{"d_model": 160, "head_dim": 32, "activation": "tanh_gelu", "norm_place": "pre", "tie_embeddings": false, "parallel_block": true, "init": "normal", "init_std_up": 0.0324, "lr": 0.00291, "beta1": 0.95, "weight_decay": 0.067, "lr_head": 0.00849, "grad_clip": 2.0, "decay_shape": "linear", "steps": 6659}
Each number is 128 + 24 x the weight over its row's rms, rounded and kept within 0 to 255. Layers, rows and columns count from 0. The size above them is the row's rms in percent of the matrix's.

# layer 7 MLP down, 160x640, rms 0.131, rows 0-84, columns 240-319
size [ 93 104  93  96 100  99 107  94  97 103 105  95  98  97  97  96 101  97  95  99 123  99  96  96  97  98  96 105 101 101  94  99  94 100  90 102  98  98 105 104 104  98  94  99 100 105  97  96 105 100 100  99  99 104  97 110 100 101  98 103  96 106 101  99  98 111  95  96  99 107 102 103 100 100  96  99 100 123  99 104  98 100  98 109  99]
[[104 141 139 137 131  89 117 124 134 110 136 113 140 124 145 148  65 158 118 120 109 126 145 130 152 110 101 143 137 160 148 132 136 152 112  95 140 182 115 151 118 118 149 111 120 161 150 115 145 111 128 139 114 141 146 106 154 147 122 150 142 162 103 104 123 149 123 139 109 150 141 138 112 111 121 157 105 108 151 128]
 [164 116 106  94 136 121 141 132 154  87 184 106 145 125 121 125 159 158 161 123 137 156 165 130 164 133 134 128 137 128 129 150 185 127 114 138 103 130 132 171 107 161 121  97 168 108 151 157 137 106 154 111  80 118  91 128 174 130 140 119 124 116  90 142  94 125 121  94 133  99 159  61 127 142 177 133 100 110 128 127]
 [130 115 126 158 117 161 158 108 113 145 129 170 105 161 114 125 113 163  94 144 142  99 110 159 147 141 106 134 160 110 127 140 136 132 108 153 132 125 130 142 147  96  89 157 143 135 125 135 141 195 150 136 124 115 132 134 155 139 144 101 101 105 167 131 140 114 130 127 134 173 131 137 174 154 172 117 102 113 152  79]
 [153 142 161 127 139 133 150 132  90  87 157  98 111 133 141 133 141 105 103 154 131 141 171 165 105 131 148 116 124 126 145 166  84 114 136 134 115 130 143  65 154 138 102 144 140 141 104  85 133  66 122 157 118 154 151 135 181 128  99  99 156  90  55 124 144  99 121 116 157 113 180 140 134 112 129 125 121 128 107 133]
 [156 120 129 114 114 133 191 143 109 107 154 128 119 149 107 129  97 121 112 101 139 143 121 145 135 146 150 133  91 138 128 119 124 126  93 109 132 129  97 136 132 100 117 107 168 124  83 126 110  80 119 131 168 143 115  93 152 107 138 164  90 121 192  76 119  97 155 125 104 138 135 110 165 176 147 128 145 102 113 122]
 [133 126 113 131 108 161 155 154 111 190 108 161 161 139 103  73  90 179 137 117 104  65 117 149 112 134 168 115 141  98 109 152 112 123 145 165 138 106 109 124 134 116 121 100 125 161 173 108 141 106 107 114 162 125 130 128 159 131 109 135 111 104 121 111 129 126 166 139 151 120 165 123 101 129 118 116 128 145 125 160]
 [138 116 112  84 166 140 140 103 108 162 138 134 137  89 154 130 127 130 120 123 153 143 142 116 153 103 166 156 122 148 154 139 136 132 125 127 134 143 153 128 147 126 136  89 146 113  97  93  99 106  85 130 132 119 144 126 129 105 146 123 114 109 136 139 129 140 147 139 203 121 150 135 124 113 142 132 178 129 118 174]
 [ 69 128 131  93 166 134 105 115 123 135  78  90 149 161 114 159  94 170 130 139 147 103 130 116 133 116 137 112 129 132 151 118 148 131 115  92 137 154 117 129 176 171 131  96 112 132 148 147 120 115 101 147 100 115 108 152 122 130 126 125 115 146 111  87 116 128 123  82  99 123 108 108 131 139 107 157 116 123 150 107]
 [122 136 163 147  97 123 104 127 148 144 162  94 102  77 137 158  97 135 158 111 122 115 150 100 154 148 158  76 175 104 127 128  96 115 181 134 158 123 110 111 106 150 119 163 125 116 141 111 113 153  76  81 175 132 147 148 132 139 129 110 183 158 140 117 145 119 132 148 133 110 130 142 163 148 105  88 112 150 155 146]
 [156 117 116 136 135 122  99  86 172 119 138 134 145 106 202 132 122 134 123 147  88 117 181 102  98 120 140 151 117 137 129 133 134 124 140  81 131 121 110 108 111 101 119 137  74 163 150 101 106  95 138 123 157 125 140 131 113 101 119 113 108 126 128 107 122  81 132 121 160 128 142 110 124 107 140 119 162 136 105 121]
 [151 115 102  95 128 146 125 111 136  90 143  86 113 126 104 129 107 155 130 139  76 122 104 122  85 100 164 163  70  99 111 150 141 137 106  96 135 143 104 121 148 134 115  78 117  73 131 120 127 108  84  92 124 158  65 140 138  74 104 108 140 111 144 116 106 150 124  76 103 138 100  99 137 154  95 156  67  98 145 113]
 [147 132 107 134 139 161 122 110 123 154 130 120 128 128  99 139 184 129 110 134 169 132 107 140 104 106 149 108 159 101 114 126 129 134 135 105 134  87 127 141 137 166 106 107 104 121 131 125  87 123 116 126 168 128 145  87 103 121 110 120 147  99 108 148 117 139 125 107 120 138 141 133 110  89 119 177 127 129  58 134]
 [142  96 113  85 127  99 124 147 109 137  84 120  90 141  88 115 112 106 134 119  86 120  91 126 129  84 112 149 118 109 122 106  96 129 136 112 120 158 132 142  59 117  95 131 103 154 104 121 178 101 159 109 114 138 108 153 122 156 129 160 156 133 116  72  98 165 130 123 122 124 111 149 136 131 132 108  88 119  99 119]
 [146 112 144 128 118 155 106 137 143 131 100 105 138 133  90 154 170 139 148 124 124  84 139 122 150 100 115 133 137  78 133 135 152 129 123 113 181 157 147 142 143 119 150 144 125  91 132 148 106 116 157 108 103 119  84  97  97 179 156 129 166 137 126 121 142 117 134 137 136 103 114 117 145  94 129 123 117 120  95  91]
 [107 126 191 174 157 157 146 146 101 153 102  95 156  94 115  99 122 161  92 120 139 134 160 163 118 138  88 151 104 158  94 169 130 149 113 140 136 108 124 126 121 157 132 101 110 112 105 137 117  75 114 154 172  73 170  81 127 128 156 125  93 144 114 135 102 121 134 103  96 139  82 145  85  46 152  93 150 118 133 140]
 [ 75 138  96 140 129  99 110 118 136 152 103 120 166 103 141 149  85 123 108 147 100 125 107 114 142  90 102 140  76  79 102 174 149 141 123 167 143 119 170 120 124  97 130 136 115 129 133 138 139 131  78 154  87 127 116  86 122 137 119 149 133 180 146 106 131 138 143 155 170 106 142 207 120 100 137  94 135 145 132 106]
 [184  99 112  99  79 140 109 140 113 104 118 134 165 121 135  92 138  88 101 119 194  91 146 141 137 147 148  96 103 141 135 110 169  94 124 134 126  76 109 117 109 138  76 123 117 156 119 125 102 162 150 132 122 142 149 148  83 139 136 103 169 175 150 108 163 117 136 149  82  94 162 127 109  95 112  75 139 129 163 149]
 [125  91 147 129 126 105 147 114 145 151 169 175 124 136 133 123 171 128 109 119  95 111 139 136 104 158 163 119 124 135 133 144 123 135 146 133 120 139 137 147 110 172 100 112 110  51 112 176 141 110 140 127 129  83 111 113 104 131 153 116 106 108 122 181 145 113 139 120  91 129 136 103 145 122 149 112  87 107 103 105]
 [137 160 126 145 121  76  87 157 117 120 138  91 165 115 150 109 171 117 161 149  95 140  74 121 109 118 117 114 171 110 118 162 143 143 117 104 154 123 138 162 118 148 104 106 119 145 154 128 135 112 109  96 162 159 113 108  52 119  98 122 160  88 133 110 113 100 144 160  93 134  86 115 156 129 101 136 114 152 142 141]
 [138 104 134 191 146 114 107 120  91 118 117 124 116 176 121 120  75 161 132 156 101 184 112 102 131 123 181  78 111 132 132  92 149 176 139  67  90 123 119 132 116 121 106 159  99 133 152 122 148 138 148 122 171 150 143  95 123 133 151 126 139 108 153 149 121 168  96 125 120 167 136  90 116 139 178 137 137 133 102 144]
 [135 116 131  79 167 147  99 113 142  98 117  72 142 139 151 150  87 113 118 125 118 149  93 128 127 146 139 133 108 146 115 141 118 158 121 124 101  97 131 132 143 105 160 132 147 114 136  70 142 117  80  85 112 140 125 182 109 122 134 103 174 149  93 105 146 129 112 123  90 112 115  72 154 115 166 119 108 118 109 149]
 [135 182 127 148 158 104 141 168 121 150  77 171 141  90 128 111 111 120 147 139 147 156 151 124 126 111 164 128 115  82 157 123 120 116 101 132 126 120 119 162 190 126  97 139 139 142 143 158 117 124 149 110 104 127 119 137 137 103  95 108 165 126 168 176 112  93 165 113 116 157 150 120 113  99 113 128 125 200 137  86]
 [128 141 176 123 122 147 125 146 128 144 134 115 123 126 146 172 139  99 162 145 139 132 148 108 153 161  63 162 122 125 128 129 107 106 117 155 108 149 123 155 126 131 116 159 164 134 144 195  94 140 113 149 153 139 119 128 127 149 108 126 139 167 106 142 158 132 118  87  87 113 112 157 145 138 132 126 127 151  78 155]
 [154 134  92 101 126 111 144 127 127 134 175 115 158 125 148 103 137 104 122 136 149 164 135 101 146 172 146 175  96  96 148 134 130  80 154 136 155 150 111  78 110 117 132 145 136 154  71 139 110 113 101 109 116 182  85  99 183  99 114 135 131 125 144 149  99 123 109 150 137 133 154 162 143 125 159 114  95 116 150 155]
 [135 113 142 102 106 154  95 115 133  94  93 154 122 115 120  95 103 111  54 147 134 115 144 145  97  95 125 163 111 140 132 141 107 133 139 116 148 120 130 131 115 131 143 143 122 125 134  80 173 167  84 121 191  99  94  82 125 143 120 107  93 132 136 136 136 139 100 135 103 126 138 127 154 156 121 130 151 118 106 142]
 [136 123 168 107  99 146 143  80 151 144 104 124 171 100 123 176 135 142 124 116 129 160 137 116 117  91 111 150 133 149 143 150 121 102 136  89 149 179 118 128 143 132 144 142 113 139 175 159  91 109  97 139 147 149  97 138 136 113 105 121 152 144 171 126 142 144 106 185 120  84 146 133  79 132  98 133 103 158 128 133]
 [165 128 135 129  94 124 125 124 155 127 127 128 130 125 133 146 164 152 143 118 164  96 172 109 152 131 129 149 117 162 107 144 160 104 135 127 126 162 169 150 113 120 122  84 147 206  85 128 103 142 130 116 169 151 106 175 116 130 101 124 167  91 127 145  75 118  95 121 122 148 103 124 117 144 109 150 143 130 123 124]
 [144 115  94  68 117  78 152 101 142 107  89 135 128 134 154 118  62  79 116 180 105 156 103  98 124 113 115  85 139 121 106 112 106 122 107 134 129 163 113 113 122  94 106 135 130 126 129 108 136 145 126 145 107 101 149  91 134 113 132  93 103 106 146 119 141 134 126 155 134 150 126  88 137 158 144 147 138 127 131 120]
 [147  99 163 101 109 122 127 166 130 120 117 202 105 131 117 114 173 139 162 107 104 115 112 110  83 105 121 147 143 100 140 108 154 122 137  87 156 136 135  99 154 138 167 128 101 111 139 181 168 173 130 162 159 180 165 140 148  89 126 121 139 172 207 163 190 121 114 150 149 139 116 130 141 132 137 110 149 113 127 132]
 [107 134  80 167 148  89 133 133 119 179 112 170 161 118 172 132 133 150 126 130 137  93 114 170 128  80 179 123 120 132 150 105 146 146 100 145 110 132 120 113 142 146  95 124 149 117 138  92 173 123 153  96 135 147 140 117  89 138 127 110 109 129 151  89 121 118 145 119 171 104 169  73 138 122 115 174 138 130 126 117]
 [129 141 155 126 154 134  94 112 146 123 118 120 124 133 158 130 108  71 116 147 136 155 151 127 105 131 147 128  93 101 188  65 106 123 153 156 116 157 161 139 134 103 147 156 143 142 133 119 105  96 154 106 125 116  97 144 114 140 132 115  88  90 120 154 130 122 148 140 186 160 131 132  94 150  72 123 135 110 136 104]
 [122  97 116 149 109  96 136 130 113  80 124 161 152 100 137 101 131 120 130 100  88 149 138 105 178 118 153 154 102  98 121 115 136 133 133 167 107 134 110 101 132 123 158 182 147 159 147 126 148 150 105 163 114 111 114 150 152 100 130  92 124 126 162 106 126 143 137 120 121 171  90 125 145 118 130 113  61 105 100  99]
 [ 96 119 143 110  98 100  87 148 146 138  66  98 114 150 173 122 105 107 117 144 141 121 115 144 156 137 110 133 142 146 167 134 110 123 150 142  94 138 129 115  89 129 137 137 125 151 123 167 138 158 180 121 187 111 132 127 131 168 159 127  94 130 132 135  64 117 117 107 161 139 106 161 118 125 158 135 137 151 119 125]
 [ 97 102 151 115 150 125 150 115 116 115 111 108 118 137 122  90 133 152 107 122 136 135 128 166 123 113 132 151 131 165 140 166 143 165 151 108 125 123 138 116 130 135 168 136 150 113 109 101 119 127 119 115 130 146 116 143  94 151 150 134  97 159 139 122 105  88 130 112 168 138 104  76 125 145 124 106 124 134 141 171]
 [160 142 134 126 107 145 170 137 117  95 110  58  89 101 147 126 149 119 106  94  83 125 107 133 104 126 139  91 130  65 131 141 150 127 143 136 123 108 115 139 137 110 120 114 108 115 104 121 104 124 178 156  98 141 137 101 118 129 156 128 149 136 164 106  80 125 115  94 152 122 110 117 119  91 100  97  85 133 126 128]
 [ 92 150 141 146 117 123  98 144 125 107 138 178 118 141 106 167 150 139 163  66 114 109 127 149 122 117 149 153 149 131  87 138 129  89 131 128 170 115 107 148 141 148 165 100 125 176 140 137 139 138 137 158 108 135 132 119 134 148 130 108 132 111 124  94 142 134 126 144 109 149  98 144 119 150  90 136 103 162 141 153]
 [123  92 108 107 137 126 113 150 120 119  94 114 153 119 107 121 116 108 114 126 101 118  92 104 125  79 155 108 141 124 140 172 142 142 118 146 179 136  53 115 149 105 128 139 136 148 116 108 138 144  62 143 162 131 145 169 123 166 120 141 132 101 112 112 117 133  93 161 159 141 152  94 134 115 132 148 107  93 178 177]
 [159 124 127 185 146 110 123 136 103  97 192 137 113 140 146 148 123 120 122  99  86 125 119 141 128 132 154 133  97 127  89 101 124 163 136 174 102 113  95 145 126 134 161 110 107 113 159 140 117 108 158  98 135 155 142 120 125 135 111 160 124 135 112  55  89 147 116 112  83 138 123 145 106 152 156 150 153 149 159 149]
 [145 119 117 145 112 105 135 129 111 100 130 102  93 129 141 102 149 160 116 106  96 109 153 132 121 163  95 120 131 139 112 128  92 129 173  98 163 100 138 177 137 128 141 116 113 176 119 122 134 100 166 136 136 190 120 122  58 104 136  91 115 110  55 170  94  93 130 103 113 124 113 126 125 147 186  86 155 151 140 155]
 [105 112 138 128 125 142 149  91 174  89 157 135 129 110 101 125 115  84 151 153 113 106 121 101  90 127 148 156 179 143 100 150 116 156 149 137 119  95 112 195 134 118 126 112 133 132 121 137 170 151 170 124 135 134 129 111 107 127 119 114  98 120 171 117 137 103 142  91 120  98 118 148 153 155 106 121 126 136 157 150]
 [142 123 126 110  87 130  93 157 147 150 152 104 138 194  85 118 125 146 136 128 154 118  84 152 132 145  95 114 171 125 122 136 150 129 129 146 131 119  90 162  95 159 148 118 144 144 161 169 151 110 146 161 109 163 153 131 118 129 158 104 140  92 139 124 135 139 125 152 110 154 124 101 171 153 116 126 139 105 125 154]
 [122 158 137 122 123 108 100 132 123 131 109  99 158 174 141 156 144 163 158 126 136  97 114 132 132 148 148 179 128 154 130 126 152 128 125 118  77 132 114 109 114  76 145 117 128 148 130  85 108 143 152 119 108 115 135 124  91 116 157 136 117 137 109 106  95 113 132  98 101 139 113 101 164 136 117 114 138 132 107  96]
 [151 160 144 124 118 163 140 103 141 130 131 153 141 100 139 119  97 124  70 125 127 132 125 106 112 111  92 126 116 136  93  92 159 150 113 142 147 149 146 129 129 114 129 141 164  98  98 143 134 155 108  99 123 110 137 146 102 139  74 134 129 146 166 128 135 134  98 135 108 144 126 185 118 120 159 154 119 150 123 127]
 [112 149 140 124  99 147  98 139 137 136 107 103 125 166 108 121 143 153 157 124 138 168 106 102 125 168 169 106  81  78 137  76 124 155 146 168 131 137 116 161 105 126 108 157 136 130 124 150 160 148 125 139  99 141 133 132 126 118 114 165 134 110 159 153 154 114 153 150 101 153 136 132 156 135 150 129 125 121 168 107]
 [172 140 112 142 165 131 125 146 138 155 167 127 184 171 131 164 154 148 155 145 133 122 101 128 166 127 123 116 124 127 120  87 138 146  99 135 114 129 148  85 103 151 130 133  92 108 117 173 198  82 130 123 103 161 147  99 161 144  92 113 143 172  85 160 134 139  92 131 124 101 132 176 161 118  94 146  91 144 167 119]
 [ 92 107 134 164 118 164 157 133 159 122 104 140 114  81 113 109 212  72 129 133 132 110  96  94 160 104 137 157 178 113 103 136 145 124 145 104 115 105 118 153 138 101 130 144 128 150 134  94 135 140 119 152 170 111 103 115 138 172 130  75 183  78 146 134 158 126 120 130 125 146 149 140 152 106 145 116 126 111 165 115]
 [ 88 135 129 133 104  87 150 125 110 156 140 146 182 146 127 120 112  89 121 105 138  99 143 146 192 112 120  99 120 131  96 116 128 141 109 109 160 134  73 152 153 132 111 138 116 137 165 132 164 113 129 160 138 187 114 158 113 145 202 133 130 165 114  87 123 132 153 141 110  97 133 134  88  93  93 136 114 156 108 147]
 [106 156 139 151 124 167  85 104 136 164 127 153  96 128 123 127 105 132 152 155  86 134 145 156 113 121 121 134 104 128 149 135 155 156 134 115 143 115 144  76  96 136 105 118 164 110 135 151 174 144 161 124 157 133 183 103 121 121 143 167 121 126 164 125 141 170 121 145  98 163 144 156 150 117 134 177  96 171 128 138]
 [102 138 132 141 151 148 125 124 133 140 147 128  96  85 140 124 114  96 161 124 140  89 176 113 138 165 141 146 144 141 116 111 124 137 135 121 116 109 163 130 126 198 153 113  80  84 148 148 145 130  93  60 170 135 143 126 106 170 146 149  72 138 148 117 142 108 132 137 161 149 171 115 136 119 136 109 156 135  99  95]
 [135 169 173 120 112 166 176 132 106 155  93 146 145 148 177 150 135 119 137 132 123 146 114 126 111 154 112 127 142 147 131 111 137 120 100  93 117 166 104 128 154 107 121 137 108 128 134 144 152 130 139 155 111 137 124 126 125  99 108 107 138 133 116  98 144 122 133 141  89 158  93 167 120 190 141 131  95 121 124  67]
 [158 120  93 132 166 142 148 121 135 129 129  94 121 123 113 133 158 116 136 177 127 156 151 116 128 140 164  90  80 121 117 106 105 124 143 171 121 108 103  94 170 152 105 122 114 119 123  88 145 145 160  87 136 100  98 125 118 150 109 100 101 114  96 163 131 145 124 107 118 116 157 138  85 121 138 131 161 108 116 127]
 [117 126 133 104 149 118  87 109 139 135 150 135 121 163 162 123  61 122 171 138  97 106 119 167 130 144 125 114 149 120 129 176 182 114 128 128 141 109 131 104 101 102 135 141 120 152 111 111  63 112 151 128  95 138  89 143 149 145 198 123 118 103 130 110 114  93 142 108 150 137 157 125  97 152 111 127 113 109 116  77]
 [ 76 153 146 115 107 140 109  98 147 138 124  82 128 147 144 137 146 146 153  90 126  83 106 137 118 182  84 161 104  96 140 114  81 139 133 137 145 121  95 129 111  94 106 155 138 125 108  60 138 134 119 113 109 157 110 114 127 112 107 130 118 137  68 123 126  95 151 132 134 135 126 119 140 107 153 146 153  88 138  97]
 [144 120 108 157 120 120 139 140 137 106 107 135 128 148 164 145 133 111  94 106  96 142 125 135 123  99  74 122  92 122 125 136 136 136  96 161 111 131 130  82 143 164 101 129  92  91 102  71 147 123 123 127 108 118 130 149 156 116 142 129 186 150 177 118 134 151  89 153 108 141 105 107 138  77 134 125  64 119 163 154]
 [132 162 149 115 111 138 155 100 162 154 107 148 160 154 117 135 121  91 124 112 117 172 115 137 125 144  95 111 140 127 149 114 157 129  63 101 146 135 109 154 151 149 113 112 135 113 110 144 123 146 143 136 158  77 121  94 146 148 118 142  87 119 145 137 140 125 123 125  86 143 116 146  97 123  83 116 139  80 172 136]
 [ 93 171 109 142 172 126 163  93 123 143 127 149  64  93 139 132 168 152 116 108 131 147 148 136 118 133 138 135 125 105 157 130  54 163 129 131 145 151 129 129 139 102  92 147 148 133 148  89 134  81 183 140 130 113 154 161 120 146 102  99  84 118  90 105 153 149 124 139 123 123 180 110 121 128 151 103 144 160 110  86]
 [131 125 136 133 169  94 140 209  91 119 137 159 120  95 164 169 121 102 112 139 104 111 146 106 126 108 134  96 105 130  93 100  96 109  67 132 141 142  85 138 116 119 156 130 114 119 101 157 102 157 132  86 152 103 106  83 110 140 135 131 153 146 124 128 128 125 120 151  84 136  91 118  89 129 136 104 127 119 123 129]
 [129  80  99 155 124  72 166 119 108 104 134 166  85  97 133 126 154 159 150 109 168 165 136  95 104 114 145  97 161 179 177 117 123 124 172  67 109 131 135 113 131 177 129 143 133  94 115 156 112 115 165 130 114 111 144 150 150 115 131 140 103 150 126 147 127 156 107 134 125 112 140 158 118 109 123 157 134 110 107 128]
 [122 150 143 142  76 123 156 159 115 113 154 150  97 206 131 166 145 141 135 168 164 158 135 105 145 144 119 100  77 116 147 120 117 119 141 121 118  96 156 127 135 133 144 183 145 105 104 122 119 178 103 122  90 107 120 146  89 110 110 128 120 106 118 163 150 110 150 102 133 105 142 120 121 141 115 137 149 114 163 135]
 [120 151 131  83 138  92 117 126 125 156 110 114 100 135 118 160 127 125 147 153 122 144 126 101 107  97 106 125 117 123 146 123  98 113 161  82 118 170 158 150 108  70 147 156 134 120  87 108 112  87 114 125 121 116 125 111 160  78 142 130 110  94 194 125 132 121 125 121 131 130 126 161 127 145 139 130 148 116 135 132]
 [ 88 107 124 131 149 181 134 137 141 150 148 125 103 102 143  77 159 174 140 140  73 125 158 108 170 148 114 101 127 168 131 119 170 148 108 179 165 108 141 156 187 121 109 106 125 130 156 120 105 139 141 168 134 136 171  94 150  95 112 113 129 122 134 142 112 139 135 126 138 146 154 126 102 106 143 123 183 131 126 115]
 [104 117  79 111 122 123 138 120 132 144 127 115 117 126  79 109 145 120  87 130 120 136 110 111 171 115 137 149 132 142 154 103 138 120 131 100 127 178 147 110 127 156 150 106 110 147 132 171 131 125 180  85 106  93 165  43 138 106 137 109 111 121 158 100 109 132 147 107 159  90 122 101 158 137 117 153 158 117 136 104]
 [148 125 120 176 139 122 102 136 147 147  81 121 163 134 135  88 143  99 104 189 130 165 126 135 123 138 144 107 131 110 143  80 120 100 144 154 125 104 145 108  95 118 115 139 125 106  95 147  83 108 106 127 127 135 121 192 109 143 162 145 117 141 119 114 120 114 107 119 148 144 116 124 134 119 171 138  96 147 142 144]
 [106 155  78 109 131 148 129 100 143 155 123 117 117  72 154 140 140 108  95 115 118 127 144 117 148 129 116 121 121  92 158 138  98  75 105 131 107 133 136 100 126 152 131 135  98  98 156 106 113 109  96 139 103 139 164 113 140 139 195 138 137 124 127 135 148 124 159 136 147 172 141 144 166 136 100 109 146 153 110 121]
 [149 129 158 125 105 104 129 127 115 138 114 109 142 160 120  77 128 144 186 110 139 140 138 129 118 117 135 151 147 142 106 157 112 124  83  85 120 132 155 136 132 172 101 121 102 144 136 127 119 152 131 126 142 105 182  57 127 126 144 136  70  99 131 175 124 108 103 109 112 143 122 140 117 113 118 140 110 138 131 126]
 [144 109 119 137 117 118 133 130 112 119 178 138 133 118 156 124 120 159 120 151 181 131 127 132 124 139 131 148 160 122 166 158 162 137 126 117 137  92 147  85 135 154 129  74 136 128 111 117 134 129 109 111 174 186 125 138 139 113 148 136 155  90 132 118 119 137 144 159 157  80 126 112 157 122  96 127 116 117 150 139]
 [139 170 151 120 142  94 117 130 134 157 133 179 126 138 106 155 171 118 124 138 189 151 150 119 120 137 143 125 152 122 141 180 104 133 146 131 165 104 103  96 130 137 152  98 151 123 105 157 123 160 148  93 129 156 138 115  84 162 114 155 130 149 122 128 122 131 133 168 177 129 111 152 131 100 145 133 129 107  88 115]
 [172 145  78 115 170 120 132 109 149 171 150 121 136 101 127 120 134 102 148 125 169 114 150 115 102 159 147 107  93 113 115 138 116 130 152 148 137 165 100 134 119  94 161 157 135  89 142 114 120 122  95 103 125 115  94  98 151 143 142 117  89 120 109 156 119 121 114 126 136 123  76 164 139 165  94 130  78 114  90 139]
 [152 140 167 102 147 120 157  55 127 138 125 120 149 140 183 108 167 173 118 109 192  79 138 122 143 145 144 133 159 125 123 139 120  85 137 138 126 131 106 179 121 121  87  72 135 116  70 129  57 167 160 129 100 147 180 119 169 144 111 192 150 131 180 144 162  94 127 120  99 127 150 140 146 125 100 176 184 106 104 136]
 [146 163 141 128 164 157 123 153 113 163 121 146 110 137 160  79 112 107 175 143 138  99 161 142 135 143 133 107 183 167  77 120 120 130 114 143 148 138 131 127  95 172 141 112 136 120 115 143 141 105 171 122 150 190 160 140  85 164 139 112 118 138 110 141 105 112 143 150  92 156 134 121 112 123  98  97 139 143 143 155]
 [119 129 157 124 147 148 144  87  96  94 197  99 104 138 136 133 118 146  86 113  92 162 149 172 147 119 115 112 115  84 120  96 120  64 137 127  94 137 144 147  87  90 135 113 120 168 109 119 113 123 135 155 117 128 126 136 105 133 146 133 139 127 123 161  89  99 134 140 118 135 101 157 157 170 136 138 112 142 102 118]
 [116 149  96 127  81 159 165 154 113 125  83 111 165 126 164 136  83 125  65 135 145 146 130 112  87 113  95 121 116 138 115 136 141 127 159 109 121  82 124 150 129 169 134 120 140 162 114 148  98 145 187 157 149 114 137 139 159 162 134 119  95 115 150 168 132  96 141 148  47 130 127 156 150 166  89 112 156 130 133 140]
 [119 134 104 137  80 130 166 123 141 114 118 139 133 107  54 108 118 140 125 130 118 145 105 132 100 122 126 110 139 124 107 170 116 142 161 127 143 162 133 138 119 118 158 110 120 149 110 130 114 119 104 127 162 123 127 148 159 164 182 109  92 139 106 170 113 119 176 121 132 105 180 119 107 108  69 146 128 106  96 101]
 [119 134 170 101 106 138 126 136 146 130 131 170 155 143 105 147 141 110 109 118 115 129 150 111 119 130 149 150 162 160 136 124 130 120 142 184 153 154 159 116 120 154 109 140 142 157 162 161 144 159 146 131 143 128 129 166 138 120  95 114 124 134 162  97 125 118 132 111 105  98 115 139 132 126 140 114 138 170 138  59]
 [153 165 149 116  99 125 121 159 119 129 143 140 134 107 148 116 121 164 148 138 110 139 135 106 105 140 133  87  58 187 123 151 135 127 123 164 147 130 134  98  93 113 134 134  87 121 129 133 139 139 133 113  96 131 151 143 120 146 136  84 173 121 132 149 129 138 144 122 113  71 125  89 128 100 145 123 141 159 112 128]
 [ 95  96  88 141 149 160 120 125 112 153 112 110 145 107  95 136 177 160 120 150 140  96 134 104 149 155 107 162 108 131 104 155 123 174 143 150 132 106  76 111 125 119 121 107 149 121 109 156 149 182 130 153 130 151 116 136 124 153 122 142 135 149 148 127 141 121 135 124 106  73 105 116 129 129 113 132 147 148  99 137]
 [114 111 146 109  98 178 164  77 129 178 139 119 112 150 157 136 105 160 125  99 114  76  94 130 110  89 119 113 126 131 135 150 105 131 127 143  97 141 111 136 116 153 117 136 142 149 151  95 139 151  71 134 149 161 140  88 145 124 107  96 110 137  71 135 153 122 120  83 132 121 135 186 128 108  96 124 126 109 154  79]
 [109 129 164 128 113  72 128 203 102 124 124 182 149 216 117 153 100 114 150 148 148 116 165 115 129 151 110 158 157 155 125 124 135 113 176 157 102  99 116  97 112  98 148 119 119 133 106 155 119 128 160 116 136 162 118 102 125 110  96 116 126 119 167 161 112 122 107  87 165 149 125 114 110 136  69 112 115  87 112 134]
 [124 131 161 159 117 143 155 194 109  99  88 143  93  77 118 165 141 112 125 170 115 135  64  94 136 166  96 104 121 137 115 111 118 115 133  96 130  83 123  90 123 107 122 107 146 120 161 161 130 153 162 154 110 160 130 117 122 163 175 118 149 154 143 122 147 134 170 107 147 135 102 109 136 111 123 152 112 117 129 138]
 [127 153 135 108 114 145 136 134 128 153 134 106 118 106 101 133 169 120 148  92  99 134 101 101  80 130  91 170 119 132 140 131  94 102 124 127 124 137 159  96 125  97 100 128 103 138 132 115 126  95 109 106 105 111 119  96 152 121 133 121  90 151 107 147 159 120 143 144 164 115  83 133 118 135 100 125 105 185  92 152]
 [112 144 120 151 119  98 127 167  92 134 129  67 126 126 149 129 108 145 106 116 132 115 149  88 114 108 129 121 122 150 111 105 130 113 136  99 135 149 138 103 154 147 130 183 143  98 112  95 116 158 102 139 133 150 133 136 143 120 144 119 149 110 106 149 101 112 130 135 144 131 116 101 133 118 140 129 126 115 185 143]
 [120 119 133 149 141 147 136 146 126  95 124 118 127 105  97 130 142 132 112 116 120 111 149 111  88 120 145 141 115 140 141 147  89 142  87 107 137 106  91 145 178 112 116 141 129 139 122 100 111 109 117  89 162 121 118 166 100  97  98 139  80 100 102  90 140 163 124 137 182 140 146 148 112 128 119 139 103  82  96 135]
 [ 94 135 110 149 121 141 168 103 130 148 126 127 103 130 181 124 156  98  90 132 105 132 109 140 144  91 141 105 131 108 102 123 179 133 141 112 113  65 106 134 121 147 165 151 150  74 113 138 113  77 128 134 122 153 127 137 107 122 158 151 133 178  56  63 155 137 117 137  89 108 101 137 126 120 153 111 132 140 161 151]
 [134 102 165 140  85 168  92 136 151 127  97 107 103 152 113 143 137 128 116 108 139 140 162  91 148 111 109 136 137  94  95  72 127 116  94 108 111 135 191 139 132 115 104 101 131 138 118  65 138 126 110 148  89 122  78  87 100  91 107 150 105 117 132 103  91 113 132 118 117 106 104 115  99 116 101 112 147 155  79 110]
 [ 93 111 104 122 138 166 117 120 137  97 132 130 121 172 108 136  77 178 123 128 109 189 161 139 142 138 142 105 146 159 107 144 138  98  87 112 123 138 134 114 146 175 165  99  92 121 119  79 103 143 135 124  70 174 134 146 101 140 149  93 119 198 147 159 130 153 152 123 123 117 146 130 147 126 121 108 113  91 120 142]]